config.toml
n_kv_head = 2
d_mlp = 256
vocab_size = 2048
init_std_up = 0.015
beta1 = 0.95
lr_head = 0.00809
decay_shape = "linear"
Each number is 128 + 24 x the weight over its row's rms, rounded and kept within 0 to 255. Layers, rows and columns count from 0. The size above them is the row's rms in percent of the matrix's.

# layer 13 MLP up, 256x192, rms 0.255, rows 99-122, columns 96-191
size [ 98 101 102 100 102 103  91  98  97 101 106  99 102 105  98 108 100  99  96 103  96  97 107 104]
[[163 109 118 100 127 142 134 144 117 130 162 120 117 119 120 138 132 146 125 136 128 129 103 120 146 116 144 128 153 162 133 139  94  72 128 130  97 150  74 120 119  98 122 137 120 118 157 150 152 141 104 113 138 156 114 132 118 138 102 112 139 114 116 130 163 116 110 183  99  76 127  90 157 137 115 145 149 122 138 108 131 150 111 127 150 109 129  90 159 120 124 142  97 150 123 150]
 [107  83 107  88 144 135 138 160  84 137 133 115 106 139 122 125 165 132 137 174  75 174 178  95 107 106 154 150 111 139 106 160 105 112 100  83 127 143 147 158  93 120 147 107 116 161 123 123 170 134 106 104  66 107 146 153 141 149 136 108  90  97 159 119  80 122 154 149  91 132  98  98 109 176 142  99 162 110 159 120 176 136 120 117 131 183 109 156 158 102 126 126 139 133 120 111]
 [131 132 138 139 120  78 149 119 132 107 133 139 133 153 129 118 153 110  85  97 110 164 134 177 173 186  78 160 147 119 133 136 110 154 157 166 100 119 136 178 136 147 122 137 135  86 123  94 152 180 107 123 134 117 134 127 118 109  97 152 172 100 120 149 115 143 146 126 136 139 146 144 101 145 142 146 129 128 167 131 147 137 120 136 138 158 116  95 103 161 169 130 136 160 165 155]
 [119 129 138 106 130 158 158 164 114 147 108  82 131 137 143  84 173 125 173 145 135  96 139 144 159 115 119 137 133 110 137 107 125 177 131 172 165 159 133 117 144 155 169  58 177 141 148 122 128 151 133 114 118 112 105  80 160  89 125 135 130 137  98  93 121 121 134 123 135 117 153  97  88 148  94 176 133 163 151 129 150 138 110 128  85 137 163 131 166 133 113 144 128 108 149 132]
 [158 137  67 157 121 135 125 113 117 167  98 170  92 120 141 131 146 150 123 103 116 135 128 133  99 142 121 132 139 120  96 111 165  99  84 130 122 157 135 126 141  78 103 122 101 135 158 153 122  93 146 111 103 125  99 144 103 110 161 141 135 157 161 120 119 118 141 135 153 152 137 165 138  89 169 177 139 135  82  95 143 130 125  96 117 133  85 138 126 104 124 132  81 143 127 102]
 [203 115 154  97 133 129 111 148 190 155 132 127 119 138 138 132 121 156  97 153 164 143 162 128 131 136 147 121 148 129  54 103 143 131 146 118 111 129 148 145 123 168 124 121  86 101 157 106 166 112 156 138 120 101 113 137 190 123  99 104 142 135 140 181 123 104 115 139 132 124 112 134 116 161 146 123 129 128 133  98 202 128 182 109 112 133 125 123 112  93 162 141 135 138 132 159]
 [142 106 176 107 152  89 115 122 150 112 123 139  75 111 144 130 128 135 118 124 133 151 140  81 115 153  68 110 149 128 125  88 109 115 147 121 132 168 130 113 151 137 129 159 179 155  86 180 119 128  94 133 103 120 148  94 117 111 130 118 109 130 125 130  95 134 134 181  98 117 123 124 132  85 117  84 148 130 149 125  94  92 120 139 104  87 139 145 165 147 138 141 138  93 139 156]
 [ 73 183 152 112 111 108 169 139 140  99 151 173 128 153 141 151 143 129 136 135  75  87 152  97 111 119 149 118 111 121 143 101 108 147 145 116 135  93 137 124 148 110 107 151 143 117  69 162 130 134 143 106  98 139 144 125 124 127 144 138 151 149  79 127 142 138 177 109  94 112 181 136  99 146  82  91  90 136 144 148 158 135 135 111  96 120 175  73 128 149 101 133 102 127 125 136]
 [ 72 128  93 149 119 104 116 146 152 106 134 122 145 131 116 178 137 140 100 141 118 106 118 146 123 125 157 139 143 117 123 139 111  92 119  67 111 139 139 158 101 112 112 165 165 144 147 133 144 137 162 127 134 152 163  98 137 128 168 157 117 118 167 113  91 133 141 140 156 102 112 160 136  93 108 104 137  91  88 117 123 136 107 109 116 192  92 144 174  91 131 121 168 115 151 150]
 [140 145 121 139 107 146 165 104 125 136  77 147 149  83  93 127  86 127 101 104 173 138 152 110 151 104 137 148 157 145 175 104 158 101 177 136 138 122 160  92 150 112 124 113 136 124 156 107 140 111 108 123 112 121 112 130 150  97  94 115 128 136 137 129 144 159 131 144 137 119 111 127 189  91 132 127 125  95 125  96 137 186 132 134 125 113  96 136 112 125 146 147 135 171 129 122]
 [104 127 100 169 120 108 151 100 107 125 153 129  92 108 161 111  98 115 132 136 166 217 166 134 148 136 115 131  70 135 138 117 169 139 198 102  96 122 105 104  94 156 131 124 153 126 159 126  93 103 104 179 112 133 170 106 125 113 134 160 154 146 128 101  83 139 127 128 115 131 151 116 139 196 135 125 132 141  96 134  92 132 119 126 105 109  84 102 128 155 129 152 113 136 121 121]
 [134 106 129 188 146  98 187 125 131 148 137  99 129 120 129 168 126 110 124  98 126 173 138 108  98 174 160 137  97 158  99  85 205 138 112 114 119 154  94 150 129 123 129 147 130 119 134 118 164  98 114 115  97 149 104 133 146 107 119  93 133  76 123 162  99 115 129 120 140 119 122 114 155 149 122 182 117  96  94 142 122 149 131 134 115 119  91 120 118 173 119 154 102 147 130 165]
 [ 90 116 120 142 120  95 142  98  70 165 154 112 107 105 141 116  96 116 129 124 152 154 123 167 118 111 136  85 109  92 129 129 137 143 116 163 103 131  90 139 161  70 129 116 119 111 149 107 109 124 106 124 123 135 154 136 129 132 119 113  89  93 126  72  94 117 131 105 116 133 115 108 143 130 162 109 111 147  99 159 101 119  94 125 130 128 107 163 119 129 136 116 141 125 143 139]
 [137 142  81 161 126 182 127 168  91 117  98 123 120 115 157 106 117 114 127 112 114 135  94 165 152 126  89 134 146  96 124 102 126 157 128 121 148 160 115 113  99 186 162 123  95  90 139 111 118 127 165 104 130 126  88 129 145  97 116 153  84 126 177 118 135 110 117 104 131 129 139 124 149 125  87 150 190 107 151 132 133 175 114 143  95 128 138 149 125 172 177  97 110 131 135 139]
 [ 90  96  74 109 140 140 113 140 184 138 133 106 118 118 143 112 146 144  81 155 123 131 121 106 146 146 115 137 120  94 146 150 112  85  88 150 138 115 122 187 112 148 123  54 112 111  85 125 116 159 155 121 115 108 132 122 125 130 122 172 128 152 157 102 134 125  99 101 115 112 148 119 125 112 136 149 158 123 125 100 115 155 113 147 111 102 106 153 129 144 128 150 127 149 118 116]
 [126 136  96 127 156 137  96 152 145 143 131 115 134 103 117 186 112 115 144 132 159 126 163 116 119 143 109  46 150 137 127 115 159 115 124 125 112 119 107 155 161 142 122 170 145 133 147  98 175 101  81  81 135 122 152 138 117 154  76 104 105 118 146 131 104 147 116 158 170 104 123  93 148 145 139 170 176 123 119 119 149 121 190 123 140  77 108 123 160 105 118 157  99 161 134 112]
 [138 159 144 113 110 151 121 118 142 189 117 103 126 146  89 139 121  97 139 150  98 144 121 182 139 122 156 159 140 146 178 148 111 106 121  99 150 125 139 105 138  99 144 114 146 169  94 145  94 144 144 128 136 111 112 114 132 143 113 115 151 112 138 175 148 109 146 167 178  90 142 152 110 153 152 109 131 104 138 125 122 147 160 117 134 127 168  76 141 158 119 116 142  92 122 116]
 [147 146 151 126 140 135 138  95 130 109  99 141 113 187 139 143 137 114 159 141 127 123 148 144 146 115 133 112 158 139 139 111 174 162 168 111 137 150 177 128 130 129 103 148  98 104 137 118 132 185 119 141 101 129 148  93  82 111 142  79 140 148 117 121 139 136 166  81 142 118  99 187 147 110 136 122 114 106 127 142 148 162 147 114  97 148 146 122 125 153 124 105 133 187 117 166]
 [ 70 112 127 124 144 160 172 178 112 122 156 165 126 116  99 125 110 127 101 158 147 148 115 154 147 172 119 102 159  98 130 125 175 141 101 138 115 150 125 154  92  93  61 141 108 110 131 148 152 185 104  75 180 132  88 161 114 125 134 129 129 146 118 113 154 147 105 103 127 112 111 114 136 144 119 112 109 113  85 110 102 114 149 124 127 135 111  91 109 119 130  76  92 138 152 143]
 [113 138 120 180 108 128 136 127 109 111 107 127 142 184 131 128  99 130 103  90  99 102 124 112 105 128  95 134  98 146 120 174 144 152 101  93 130 150 120 148 151 112  81 144  93 142 118 149 152 131 126 143  81 152 162 116 108 124 143 125 155 132 114  94 114 183 161 133  98 146 135 126 132 107 158 157 169 113 151  82 127 125 145  93 131 138 141 111 116 132 163 120 125 145 138 119]
 [140  93 161 136 142 131 117  97  70 194 110 105 157 139 102 104 127 174 150 148 138  89 151 156 134 141 163 129 131 144 122 134 147 167 121 138  73 130  92 137 103 127 114 156 118 117 105 128 114  86 100  66 136  67 143 105 118 143 159 137 153 141 125 115 133 145 123 130 123 139 124  95 131 104 134 129 126 116 111 135 109 134 171 111  82 100 137  77  74 163  82 143 110  99 115 110]
 [126 174 154 115 127 103 118 115 156 122 111  96 123 123  97 132 167 138 133 147 113 101  64 144  80 138 128 151 127 117 126 118 120  94 121 107 137 136 152 140 103 130 126 124 131  92 104 116 154 109 135 139 162 113  93 162 174 159 148  81 140 107 124 124 110 128 171  90 117  77 123 143 118 120 141 151 134 108 125 149 149  90 145 113 119 188 111 155 159 150 107  97  66 121 144 186]
 [148 105 139 104 161 129 171  71  92 113 121 101 133 151  87 122 158  92 148 107 125 153 148  99 120 124 135 136 136 132 174 117 108 108 133 138 135 149 114 125 107 159 114 150 158 124 185 113 153 102 133 153 131 102 137 131 163  96 124 136  81 144 115 141  85 167 131 113 118 177 159 114 115  79 126 143 129 142 122 118  74 120 152 108 119 106 134 115 141 145  66 175 126 111 119  83]
 [ 93 129 164 141 145 114 138 141 105 143 100 131 103 154 117 104 122 166 163 109 162  96 106 153  89 132 122 147 126 119 143 106  83 136 113 139 128 121 118 147  99 157 152 146 122  75 134 145 159 120 160 139 152 177 107 118 108 127 123 142 107 102 148 148 112 170 113 128  99  90  91 165 134 134 112 144 144 135 133 113 139  90 114  93 118 171 156 138 104  94 129 145 141 160 131 125]]
# layer 13 MLP down (transposed), 256x192, rms 0.248, rows 99-122, columns 96-191
size [ 97 102 108 102  98 104  92  95 100  98 108  98 102 104  98 109 102 103 101 104 102  97 103 102]
[[101 123 166 132 132 128 113 161 151 152 128 150  96 101 121 137 129 125 114 151 139 117 127  91 126 113 152  72 116 156 118 111 128  97 114 105 145 153 151 110 117  88 121 125 134 132 146 122 148 132 104 105 110 100 159 124 101 145 116 136 142 110 106 107 127 114  70 130 137 103 111 118 118  92  97 121  92 114 171 163 107 151 131 108  36 153 125 138 162 129 126 127 122 137 140 107]
 [124 139 157  86 129 117 110  77 150  95 146 144 133 125 104  85 116 130  96 141 112 129 100 124 142 112 131 118 164 131 125 141 119 169 108 168  94 100 116  70 138 127 112 135 141 147  82 143 133 157 119 111 119 157 124  85 125 142  94  98 106 115 149  68 153 136  87  99 108 132 116 141 111 143 144 146 110 133 155 135 160 151 141 139 161 160 157 137 159 123 159 135 169  87 124 136]
 [101 104 135 242 130 124 120 123 179 124 133 150 113 144  98 133  95 133 117  99 144 128 130 109  64 141 139 132 119 131 151 159 143 156  88 113 111 119 141 212 103 140 122 132 153 125 143 153 127 133 128  99 146 143 126 139 186 115 128 130 114 137 129 100 120 137 115 131 114 116 128 176 107 160 135 130 127 110 121 108 136 123 148 109 160 124 103 128 116 155 141 121 127 164 123 105]
 [120 148 127 126 120 131 133  98 107 132 148 134 146 164 145 112 180  97 136 137 130 135 120 175 126 117  93 128 107 118 130 159 101 139 114 116  97 124 140 130 141 171 144 104 138 122  96 100 155 169 146 115 147 144 160 131 105 119  88 111 104 138 117 123 112 128 130 100 133 140 145 106 132 136 114 135 110 103 158 168 148 123 123 175 119 156 111 120 126 134 132 137 133 139 124 183]
 [156 178 131 150 130 117 163 105 146  89 118 134 127 116  99 133  85 127 102  66 155 114 142 136 108 104 103 100 138 141 127 171 134 119 123 100 104 146 187 138 159 145 161 139 141 111 117 141 138 122 122 118 175 138 113  88 112 167 127 149 136 166 124 117 142 113 145  93 133 126 143 125 117  66  98 132 124  98 153  93 154 128 135 144 118 140 138 103 156 145 127 178 145 119 120 203]
 [176 147 155 157 114 179 179 150 115 169  95 143 150  91 128  98 128 112 138 146 137 133 168 118 140 136 129 145 133 153  94 143 145 148 118 108 125 142  87 137 142 128 130  80  86  99 111 115 116 132 145 129 100 121 155 103 122 160  95 127 153  96 153  91 137 158 120 159  98 135 143 122 143 134 156 121 138 121 170 122 168 123 127 122 134 141 159  99 153 123 133 110 144 116 140 154]
 [179 102 133  67 116  82 120 134 149 116 142 115 181 108 129 132 159 121 141 102 143 126 135 139 125 134 168 117 131 111 102  91 134 147 141 119 140 131 114 158 168 129 138 105 116  94  89 144 139 110 143 134 123  96 156 146 123 159 128 141 124 119 119 136 163 176 109  87  99 157 111 124 133 128 143 148 132 120  83 155 133 128 132 149 102 129 146 138 130 171 100  75  71 121 140 159]
 [150 145 147  85 134 134 130 148 132 120 153 113  97 123 154 143  96 160 116 143 137 104  91 130 121 142 176 109 167 118 130 148 110 172 112 154 162 109 140 124  95 138 138 150 109 167  85 140 126 125  91 165 115 176 141 114 148 148 141 115 137 163 140 111 145  80 138 125 120 108 118 151 144 141 180 130 136 132 100 115 115 167 126 156 129  89 147 152 100 146 142 101 110 148 105  97]
 [134 140 113  72 107 150 114 148 113 114 156 131 130 149 158 159 108 156 123 123 109 153 120 132 177 148 178 122 135 117 140 133 114 187 154 137 142 150 150 113 123 149 124 112 112 105 121 155 129 139 108  97 177 108 182 175 119 123 142 121 126 147 121 158 161 120  96 160 131 177 114 115 156 135 204 135 146 121 113 172 148 123 147 153 118  93 101 135 144  95 110 118 112 106 106 168]
 [168 160  99 134 129 146 121 135 112 113 102  95  92 104 137 159 147 151 116 172 105 192  86 113 103 151  99 133 120  94 141  88 118 101 145  98 122 143 115 113 112 107 141 149 137 101 121 107 114  83 120 115 117 114 127 171  93 122 127 113 106 133 150 103 151 134 105  63  62 138 121 122 174 125 155 125  96  95 177 132 124 132 115 144 155 123 140 116 140 126 160 149 145 131 122 137]
 [179 152 101  96 166 122 107 106 161 100 112 141 140 131 115 101 144 115 165 126 141 150 105 100 105 131 144  88 109 147 137 148 140 102 116 117 124 139 119 164 103 177 146 170 132 136 133 180 133 148 143 146 128 168 174 139 124 159 127 131 100 142 153  91 148 126 158 117 157 100 136 119 132 133 120 144 103 126 166 114  98 134 110 149 102 136  92  94 118 133 148 120 117 123 161 114]
 [138 180 130 137 115 106  81 112 139 180  90 109 116 126 109 119 118  97 139 146 118 123  61 104  91 122 101  98 131 134 123 105 141 122 142 111 151 113 110 115 136 138 122  88 157 115 170 137 128 129  98 144 129 144 110 116 151 170 153 136 181  87 115 141  96 156  91 153 100  90 132 163 121 129 106 151 176 134 117 147 154  94 103 133 107 101 123 143 165 134 129 182 102  85 158 134]
 [ 95 121 103 121 137 173 132 100 122 140 150  99 100 126 103 161 150 143 129 149 101 155 111 160 125 135  95 137 126 130  89 150 107  97 170  92 181 122 111  80 128 117 123 143 135 127 135 133 115 156 131 153 123 102  74 149 130 144 127 154 142 161 117 137 102 119 183  97 155 164 118  77 144  99 123 117 148 162 140  76 133 139 141 117 151 103 160 132 118 121 106 174  97 168 123 151]
 [103  81 146 120 138 122 105 117 156 162  73 140 143 101 112 144 143 131 114 143 116 146  94 158 114 118 143 141 117 113  87  92 149 102 107 133 113 132 106  87 146 144 123 129 129  45 152 121 142 118 124 121 139 139 136 142 137 111 149 155 109 140 142 125 139 113 110 150 163 139 165 114 128 108  98 144 121 147 140 153 101  81 134 120 113 103 104 171 105 125 124  93  73 132 120 122]
 [116 118 115 105 108 123 130 137  99 118 108 147 132 148 142 142 146 137 127 154  94 119  94  86 124 102  88 136 110 153  94 156 148 157 137 141 122 145  57 110  88  73 164 127 149 134 191  99  75 128  93 113 126 118 145 132 100 117 136 104 119 114 128 168 148 173 124 111 127 156 104  85 122 116 140 126 143 147 121 121 119 115 113 130 124 144  81 125 128 128 159 102 139 106 110 109]
 [114 107  86 107  93 124 114 134 151 137 137 127 113 153 115 120 118 163 192 110 159 161 112 131  90 129 113  82 109 103 137 140 116 112  89 132 130 113 110 153 117 128 141 149 128 147 140 138 136 104  97 159 116 123 144 146  78  96 130 115 141 124 137 121 125 123 142 123 156 150 129 113 166 109 120 162 147 119 124 158 113 117 142  96 157 135 137 118 122 106 106 106 126 155 144 144]
 [170 102 118 168 132 123 140 169  98 135 105 204 107 153  89 125 127 172 113  99 104 131 136 130 155 104 147 117  92 132 118 121 109 113 163 138 145 153 172  90 116 162 116 149 132 152 119 148 120 162 127 103 134 143 115 137 139 117 172 141 121 121 117 116 159 147  96 117 104 118  98 118 129 132 128 134 173 101 120  86 156 170 161 122 161 125 118 142 144 139 133 110 110 110  93 139]
 [159 160 126 136 150 127 130 103 141 131 117 118 121 138 180 160 132 149 170 176 103 178 118 132 141 144 113 140 121 111 141 108 124 108 141 120 114 115 142 100 128 150 141  83 123 153 125 164 130 157 102 102 126  92 121 129 104  90 107 155 137 131 135 124 133 133 129  94 130 176  92 105 132 135 123 145 113 141 159 145 145  58 107 134 159 157 111 153  98 112 122 100 123 121 122 156]
 [126  72 151 157 108 129 153 129 108 132 107 160 103  98 151  91 101 146 149 174 113  63 115 109 114 119 111 130  89 128 141 154 130 149 162 144 145 130 102 111 131 103 101 161 149 145 130 152 103 116 108 141 146  90 127 115 117 122 153 106 120 132 130 129 115 152 110 120 135 139  94 136 145 142  88 152 144 147 101  78  67 125  93 140 108  96 124 168 124 128 129 127 122 145 139 134]
 [ 90 133 164 126 148 122 133 146 129 136 111 151 153 138 149 142 179 138 116 151  84 136 102 158  97 154 130 122 144 142 122 144 114 141 135 131 145 125  97 126 105 107 107 110 124 154 117 111 105 165 145  74 156  94 131 172 145 157 104 167 142 104 152 130  87 160 118  97 118 125 121 117 129 147 160 158 131 112 143  83 155 125 109 131 130 166 158 154 154 121  94 161  90 113 100 124]
 [163  94 121  91 136 126 136 141 143  76 128 156  98 161 164 158 142 145 159 114 127 134 113 114 195 141  83 118 131 111  98 122 102 149 129 150 110 130 146 145 111 195 151 134 118 141 150 103 143 139 121 148 144 125 128 151 137 129 127 102 158 128 127 141 170 124 152 114  96 153 113 137  97 142 110 185 116 162 153 142 145 119 146 101 128 125 160 121 172 126 148 147 139 114 112  50]
 [160 118  97 137 128 139 118 125  93 167 113  98  84 125 101 102 157 154 151 136 141 116 108 100 111 160 120 104 156  85 133 134 121  98 167 115  99 124 158 147 139 129 138 165 141 115  95 116 120 143 109 152 172 134 106 149 153 117 132 103 148 145  63 163 159 150 111 116 157 140 133 138 140  92  89 127 124 101 129 123 145 127 106 112  96 119 137 125  99  93 138 157 104 137  77 159]
 [170  94 122 160 107 149 141 136  90 117 121 120 125 119 106 140 175 123  94 116 104 156 137  97 146 110 119 113 129 117 137 133 151 123 153 123 111 139 122 105 109 131 140  99  95  76 164 141 131 118 148 204 111 114  71 141 138 116 137 112 155  95 124 108 100 146 148 130 113 131 110 130 148 156 138 149 151 131  78 133 132 132 131 150 135  80 114 151 165 118 109 144 119 100 134 144]
 [125 123 131 100 130  96 148 117 124 119 125 139 151 157 115 122 104 135 114 132 140  99 104 114 107 122 131 123 113 109 150 102 138 137 144 104 147 122 177 167 156 175 153 138 129 110 131  99  99 127 160 157 117 151 125  84 149 143 106  88 154  75  94  94 145 125  97  73 145 148 127 159 147 156 141 147 105  96 137 131 144 115  75 114 147 121 111 156  92  88  89  71 118 102  80 132]]
# layer 13 MLP gate, 256x192, rms 0.243, rows 100-123, columns 96-191
size [107 102 106 104  96  92  96  98  95  98 102 103  97 109 106  98 101  95 101 100 101  96 104 100]
[[120 114 137 167 130 149 134 135 128 136 137 128 148 101 118 115 113 119 131 142  89 111 147 115 100 128  78 156 127 128 156 111 107 150 116 123 124 141 133  87 119 141 178 109 167 172 116 147 115 162 130 110 123 144 139 132 178 106 116 132 121 120 170 180 119 104 111 109 132 160 153  77  64  79 127 141 148 143 124  68 145 115 147 146 144  79 136 162 125 120 133 116 128 128 131 110]
 [140 147 108 143 130 100 127 135 130 135 137  98 155  97 154 120 149  82 134  95 114 103 125 179 149 126 105 137 180 149 110 136 126 140 115 129 164 100 140 180 152 138 116 109 154 119 130  92 157 113 124 139 105 126 149 143  91 102 138 110 145 129 121 105 145 114 170 143 148 101 129 139 100 173 135 132 123 128 121 103 154 172  78 165 123 110  93 106 157 119 127  83 124 106  93 111]
 [142 117 111 122 137 128 141 172 116  95 142 137 161 133 143  83 100  88 123 140  83  96 114 149 121 126 142 118 144 159 105  96  95 146 114 156 164 200 133 158 110 146 110 101 124 115 125  56 142 109 134 113 167 124 147  83 139 110 140 159 152 143  92 117  76 128  99 116 142 106 101 114 103 163 123  76 160 148 135 108  95 119  86 138 111 135 104 144 152 145 135 134 149 107 122 160]
 [122 157 158 116  88 127 112 121 125 124 176 133 117 121  86 143  96  92  68 157 121 113 152 139 134 141 104 129 105 125 122 125 152 120 129 116 111 110 117  85 160 149 145 106 128 136 135 121 154 134 136 134 121  97 154 118 126  49 139 160 106 100 122 112 129  97 135 160 138 100 136 133 143  78  94 142 104 115 120 115 161  98 119  72 143 127 140 121 168 161 115  99 185 120 177 150]
 [130 132 168 140 165 139 117 128 144 127 140 171 126  90 105 162 121 163 150 107 109 131 146 152 108 137 109 129 150 127 157  95 157  95 103 128 137  82 114 102 176 126 162 134 130  98 101 126 112 116 111 119 138  94 156 116 121 148 108 106 109 117 116 150 113 164 138 130 120 128 113 169 145 126 158  99 142 121 143 133 123 141 141 140 160 158 129 123  92 152 104 160 129 109 132 122]
 [125 120 136 127 168 107 115 130 140 105 107  95 150 122 120 165 108 125  94 126 179 137 119 115 170 119 181 119 101 147 124 105 171 124 138 176 156 133 128 140  98 138 113 108 122 146 133 125 141 165 122  86 125 127 132 105 130 135 188 137 114  97 139 110 118 126 129 135 102 164 146 103 119 145 139  92 151 150 148 159 108 147  85 145 168 115 100  88 127 168 130  99 130 143 134  97]
 [113  84 106 149 131  75 126 177 152 147 153 171 108 159 133 134 122 103 124 143 188 132 116  82 164 138 178  96 101 135 128 140 100 193 107 118 142 121 136 106 175 121 132 145 163 148  70 146 103 123 123  91  82 121 167 116 116 150 119 125 113 152 128 133 135 162 146 109 145 116 127 116 157  99 196 173 148  99  88 151 128 150 132 154 180 109 135 144 101  99 129 131 137 123 107 142]
 [ 93 169  73 179 105 182 137 135 107 118 166 137 161 131 129 144 180 105 135 100 136 126 163 107  77 138 117 140 103 133 120 139 137 114 129 159 131 103 154 135 125  95 142 155 122 141 118 104 142 139 108 157 128 151 150 165 153  92 175 188 119 131 162 128 142 112  85 118 161  94 124 152 139 123 112 116 156 127 140 137 152 159  93 122 129 124 101 136 145 150 112 104 119 122 173 127]
 [135  89 127 108 129 157  99 117 152 121 134  79 148  95 153 106  87 108 136 141 106  95 121 126 152 140 140  91 143 112 126 127  97  94 122 123 118 109 172 138 101 123 134 159 158 105 158 122 143 107  90 125 134 137 152 147 139 143 159  87 105 158 119  69 134 111 122 147  88 161 163 135 209 201 144 142 117 133 127 126 143 114 104 120 122 110 131 127  94 123 146 173 138 110 184 127]
 [ 94 114 124 145 114 123 116  79 117 126 172 112 125 104 148 116 144  69 158 167 156 114 117 179 157 139 120 129 131  91  89 132 102 144 155 138  97 122 138 125 124 131 128  73 127  81 117 132 155 155 100 168 131  99 137 126 118 145 154 114 103 152 127 101 106 164 153 110 142 107 156 121 119 152 151 107 115 127 112 128 114  93 158 119 102 172 107  89 114 127 121 161 115 134 122 137]
 [125  93 166 120  93  92 132 120 130 124 108 103 103 103 130 157 142 175 136 131  96 128 181 170 131 145 132 108 124 162 160 158 173 117 118 128 133 136 172 117  93  99 148 131 110 116 116 144  97 135 111 154 111 116 147  94 155 161 174 124 163 105 125 118 120 126 125 109 123 154 113 144 131 147 101 107 144 116 134  82 133  98 123 122 102 134 106 128  99 132 115 137 169  80 143 156]
 [130 136 164 124 135 145 128 145 111 131  95 106 121 135 125 162 125  96  94 145 116 170 146 131 110 149  89 122 136 120 139 111 119 161  85 155 119 139 109 122 123 136 148 116 151 110 180 106 155  98 114 111 113  89 127 129  90 143  83 183 127 140 139 116 114 134 119 136  99 138 116 105 152 146  76 133 148 134 131 137 149  97 163 110 121 144 124 136 111 151 158 145 140 128 139 126]
 [114 150 140 108 130 136 144 120 163 124 190 119 129 114 144 119 141 124 114 166  97 179 138 158 125 123  99 128 155 140  95 120 173 140 129 143 128 104 114 124 126 155 147 141 110 118 157 119 160 135 181 105  79 106 125 117 136 121 134 115 135 118 142 160 128 113 130 133 148 194 144  85 104 136 156 143  95 111  96 141 157 118 135 139 109 141 102 180  77 138 130  95 163 109 143 119]
 [ 96 132 129  83 126 140 181 112 150 161 106 134  93  71 140 148 177 158  90 149 133 107 143 121 136 129 155 151 124 128 136 150 140  71 133 148 119 134 111 134 131 131 147 106 151 114  93  88 192  89 121 129 149 169 103 134 112 105 153 126 141 117 124 115 179 117 101 123 158 155 107 124 108 156 141 140  68 134 132 137 139 125 116 153  98 122 123 125 137 125 128 143 142 104 135 127]
 [ 91 122 128  90 122 118 127 104 197 104 116 157 105 123 132 104 135 151 155 159 103 115 109 130 163 137 120 178 157 121 168 142 160 158 142 150 151 114 132 121 133 133 135 179 100 119 120 122 107  97  93 204 152 123 172 169 167 112 117 168 133 151 128 129 124 136 122 147 130 124 128 151 153 125 116 104  50 139 140 116 116 143 134  73 100 151 162 106 133 117 142  91 114  87 131 106]
 [155 109 145 128 159 103 157 150 167 102 115 107 106 111 163 148 126 139 141 103 127  82 122  83 129 111 141 154 149  96 111 108 139  83 132 143 101 132 139  96 177 105 112 143 120 100 124 115 143 169 159 136 134 129 129 157 140 109 134  85 119 110 156 117 106 134  96  93 162 115 119  92  86 138 121 184 131 135 117  94 140  97 131 138 129 120 119 100 131  96 113  99 117 139 120 152]
 [108 154 107 111  84  95 108  95 185 125 111 140 157  94 102 133 116 115 142 131 129 148 168 120  73 158 128 128 150 117 108 119 151  83 104 129 177 167 130 144 155 126 115 168  89 100 109 122  72 125 121  96 131 113 125 130 154 119 169 128 137 146 129 137 136 122 109 108 116 148 162 161 127 112 121 137 118  95 131 123 148 140 152 134 117 137 158 106 120 128 156  95 141 116 137 102]
 [119 136 130  87 172 136 138 144 123 164 139 141 128 106 119 154 111  98  95 115 103 156 121 182 132 115  98  90 129 163 135 115 114 131 121 128 163 155 150 120 120 111 143 139 147 143 141  96 110 127 105 105 127 163 117  85 144 103 173 145 143 111 138 120 105  77 126 121 131 164 127 120 110  93 130 110 153 186 144 122 128 136 133 104 128 144 110 184 109 112 119 114 155 142  96 152]
 [116 125 171 135 124 108 149 116 129 159 124 172 138 104  98 149 126 129 123 147 114 136 122 121  93 139 160 135 118 160  99 159 117 142 121 115 119 110 138 158 127 182 142 145 108 121 156 113 162 150 110 141 162 122 136 106  99 108 137 152 124 119 104 116 111 194 109 178 102 131 110 152 120 124 141 129 195 106 127 127 136 144  86 140 165 167 123  99 149 143 147 156 145 141 162 133]
 [106 158 159 127 140 129 102 206 145 150 158 105 148 113 112 146  98 129 107 113 133 117 140 122 126 131 108 110  92 125 115 113 133 130 143 145 100 103 121 104 109 119 120 133 115  96 125 153 118 137 106 152 111 129 154 173 115 120 137 160 117 188 111 139  89 159 141 127 136 130 163 108  75 114 114 129 146 137 122 148 170 138 120 138 121 109  92 138 116 149 130  92 174  40 161  70]
 [107 180 149 161 112 114 125 164  94 144 116 110 160  82 102 139 177 117 141 100 135  89 118 117 117 171 138 168 163 141 162  84 109 152  90 123 105  93 138 131 163 121 135 126 119 132 122 136 163 102 152 136 173 122 116 133 135 129 162 136 119 118 139 156 141 150 124 118 154 132 145 144 145 151 127 108 115 122 152 110 122 104 125  99 142 141 152  83 166 150 113 104 102 137 154 112]
 [ 99 171 131 177 158 110 117 136 170 117 161 126 110 134 168 123 126 123 162  92 100  85 113 144 115 181 133 124 160 158 157 110 139 134 140 140 115 104 137 119 130 156 141 135 102 115 142 118 158 129 129 108 122 152 129 129 161 146 119 108 161 109 121 141 134 106 137  88 112 127 152 107 132 120 101 152 134 135 110 138 136 155 129  89 130  96  85  69 139 122 124 126 111 127  99  96]
 [103 125  97 128 112 164 133 122 100 128 121 106 132 100 125 129 122 144 110 146 135 133 158 146 108 112 143 147  97 166  96 156 109  97 161 124 109  89 132 183 104  97 119 153 149 170 113  89 109 118  85 156 134 122 174 131 146 102 138 152 120 138 144 120  94 118 153 121 142 117  99 121  99 159 159 137 112 134 163 116 114 163 169 126 135  72 143 129 145 113 116  92 137 120 110 107]
 [ 99 148 116 127 141  87 103 106 128 156 119 120  75 100 127  98 148 138 114 139 145 115  99  76 158 118 140 171 147 142 127 139 156 140 122 133  84 143  91 120 116 133 108 125 138 115 118  92 125  95 110  90 114 167 158 140 133 108 173 114  96 139 153 120 156 129 140 129  84 151  91 160 137 139 134  71 120 140 116 142 139  94 121 116 106  97 110  92 140 124 130 143 146 118 128 118]]